Part of a small language model's weights: 9 layers, tied embeddings.
Each number is 128 + 32 x the weight over the matrix's rms, rounded and kept within 0 to 255. Layers, rows and columns count from 0. Numbers have three digits each.

# layer 4 MLP up, 896x224, rms 0.169, rows 135-147, columns 112-223
130137134147147118144037102113155145136137111164125108089113136165103065199094174127118173112168094145118116140144190173089138133123090161131133173111112121111134130109059143099098157143108167092110127118120095195121132125123138202137132056140151134100168079172121153180106166150127154145103073111100152124099149143147111117116136074163
123097092143092127096132117114163078120097026144118098139157115169149071079123144076153085139143101158163078123174133165157171105125140165085045095144099144150100101159154117117090035121137127125091138054165145069102133129119173047139143143144132129157155137137159152106139103236126133095133103148109131109143166176164108160103105103140
120075095112174103103116189103077118159110129097130101159145103175188150175135054159128097135159096151115139182145147131143121088165133093173153073165146127154157131091109159103080137142109172087070127097152122170141159179152150126170117163124102119182128142108124083205108104155136120133135145141135053124128137101148115085060125101123
193128175139148143164121098111138102104149155170085106106126152088109160083126117109133087116128104114203133068167102166111117108169120147150142221090133119118141113084187144105108114085118123127105087122165119158136125158133118114153102104058122136172118146135146122062071187122045133112082086076117131154183094143144120139101136139118
069202183134121159066217150073181104117085118143100149144102173092087076137156080171107207151165167117161175145151149125112154142075199162163098182139108170111069145122196113126137130055072101155160114115064131141127189095148118187141136167139094063068133194139087123154163164094080121123102139100150099156130125145099144153099117105143
118126117114140158115214101119123120098127123153120122115064135120114151118085111149124140135134139139195102148174172101148170106146140152125133069126087190090165189106170092110133181145159101181119139053123094175178167131103068179080159100133179182139096145105161154089127138121087156173107091116093080102131071125166142136136088095099
139134127168128111131214124150135136090156140132118107113108141080104077194142123129179177125131164174107187134085167143162075141148075148188109068159132095109092124176119079166114153107082126118165133111157162100131140122125055103158107110133107150124128157110160122158163138106122113110073125161110167143153147103105138118156114143109
154160081127087116137175169113053134052141181101108100136075143182117087195119133147097080114135140112128086151193101095169128133121167119166165179129110152123091145122062139161146180188120123116092104122146070111107120130180083108150123105106104164131120140141161103106079110123138111089137131154144155130132147175127131097169118087135
121111155128139133141158194157170114149117090169159079135097146104170144211143160147169119129124169094164160081161118142089108069144151138127110103154075155120125105130112147062117158142109180091153085130146120162164100144142141110110192140091137103176163106061176157076086101159135145168105118069160090117143098107139132094098151119070
154113054123150120141166096111108151123139163125077123133110114160139056192115130148156117096115107074145108142116079146136110142137099152127164144164151180139196143119130102146161100154138109141056073107083141121140085136154139163155120095165110172165096141142131098070177149151124142100129108138101177113120205188095119166130136109121
123097173124159141140116125131172117134155167124149102122114140124165130149164129209149116149133109116089128117152131132102171051138130132235125087124139072132102105096150157066138115163186102107134068070114113110167098136140111091119146146095144146157166140098110164125132114170085021083125153190118144184129105126135125126117122088101
099133152167160171162152135184103136158107167161117148116105127216155149180132131109129079115128147125172166120080155104096130158142087108105115048134103144136102178095149097137135152157184144109032119135109130124171134146104154143132112099144099140086105097061207125151147156132160093132128048088089078052134092095127102145099142126144
136142178123134125101147103119131149127120125176133110110133077070141086102131155114177119076161085105129164146126109144159171125102123103159116073080155114165161182145137116125091176167139127146092160168142108174100152104173106166133091115101142107116158106092090100087122048174111198088078102084131072141063094106091117200126109154197
# layer 4 MLP down (transposed), 896x224, rms 0.0555, rows 135-146, columns 112-223
090086157123116153109087135175088105108165122134156122189142118139131109122122134103136150125105086095188123149094111097155202112082115158155164099077103105154088114042157084153134112116083118112155079111164113069160115091194166116138080074138133148097179100101090126104156102082148112117186149081174158134133124109074120198120140163125
122123121123132110094083087133164122103093104132128162147150152102143129145116144114088126120087107148197138175139098075100112180127157187119189113105116151133181110154063103202151089143132126090125111046135109086108130127112135106145160142152160167137134100086167067137136071144085102177121141075150138090133134176099171104064169105151
115185109120142100093123137155125124123094133100106150131129115164163138095141095151133160086141085077165172142124179166127178088097147129140158097130098140142091142210077101136133127138059129160181141112131164141142158093132106143136125131095127116142118133122111134092181131156126113124098107108075136201174112111175135153136171135140
128207172115108111131125094135133086170125163118131082128116150107071092108106093130163132155179179088144100121164113118104101178077095120104154144105115158097119117224121121139123152165114147155145125160130155136207106115077146159085150141132094117171147134082173180201129146133098109111132136096110119110076086139136125114097143068110
164164126142132148150136141155123176157110115071153095130107108063142103134132124142197097192113176106086125139154125122132105151161117134152088075109121119144126101096116164127094132130141161157151158162089124115169104136148179134099096194183093147118103121132120108159162160132120117088111163135146121087091157119090138160077066125124
132101142180104102124116129114130152118194145097102127129114193072121097163176140107094107149106120175121127141150123130139095130129184059197128150141123130166097097148154110144127181103149149110123142131184133122136174112144155072122083144121094169164119144183080106118129133104162107128133111146156125136098114135094128152176115121098
086155123129135122173142127136080119136137132154153054129113107240068131150131143077128110160141095147102139138135105109084120146133127065153058075147127135159145113194109156124099083079119125150121168173110124123190145061112147103133129188140164123141119159087107086116040180160098118116086150140127124141086115115147153155113143077136
135146145135129148097171104133139085097191153087148092145136074156155186101165100126137150089142136096138138107111135138122123193162109130141098154133090136129110129124097105099148111105096105214109086134140139124115125130135098128105139068178148106128143133121125190079139106078079087094147093144149060123125157137104130136165062149125
115181111169087077131122083157056168125152145096124124113084142101084141081098186200073139129162090137125143100137085086130108149125222177150141149107098135118175142155149108130156156158165131043181121126085136077092090093144123126105130129127124180117152162119156112111156126142152093109134142143109139182167138051125177140108133101129
172110134138130127122111185076125073150206064076147137106010121129066171143181110151185145100105092158144164150172105125088233141167200106086061125139113147092173092131083079177171101141122172188086148053146167133068121171111144107091181147105151169102229104203149120195111105162121147099138096154096094121138071095088106069131092118185
116073120129089150165127127107119087098158136090115044151139168210135130096110119149090144172111116101152139180106132123095055156119117131197069133086210088053093152157092136133156098112105042205148078132081136132156137137099165134131144141133085124089175178100208095180148130141143193085204157099116181123156110112113177136176098189101
121162200145140198140174106206170113127141098099091128116095117129139148104107121113064109141139125165105124081187187130155112122115157135177165113166144135112130078115110146084161113100152109074110134138120125104135124115141142165132168120081167144137043163181142112065126150137183118140131167125154139096122095126145140081034084138127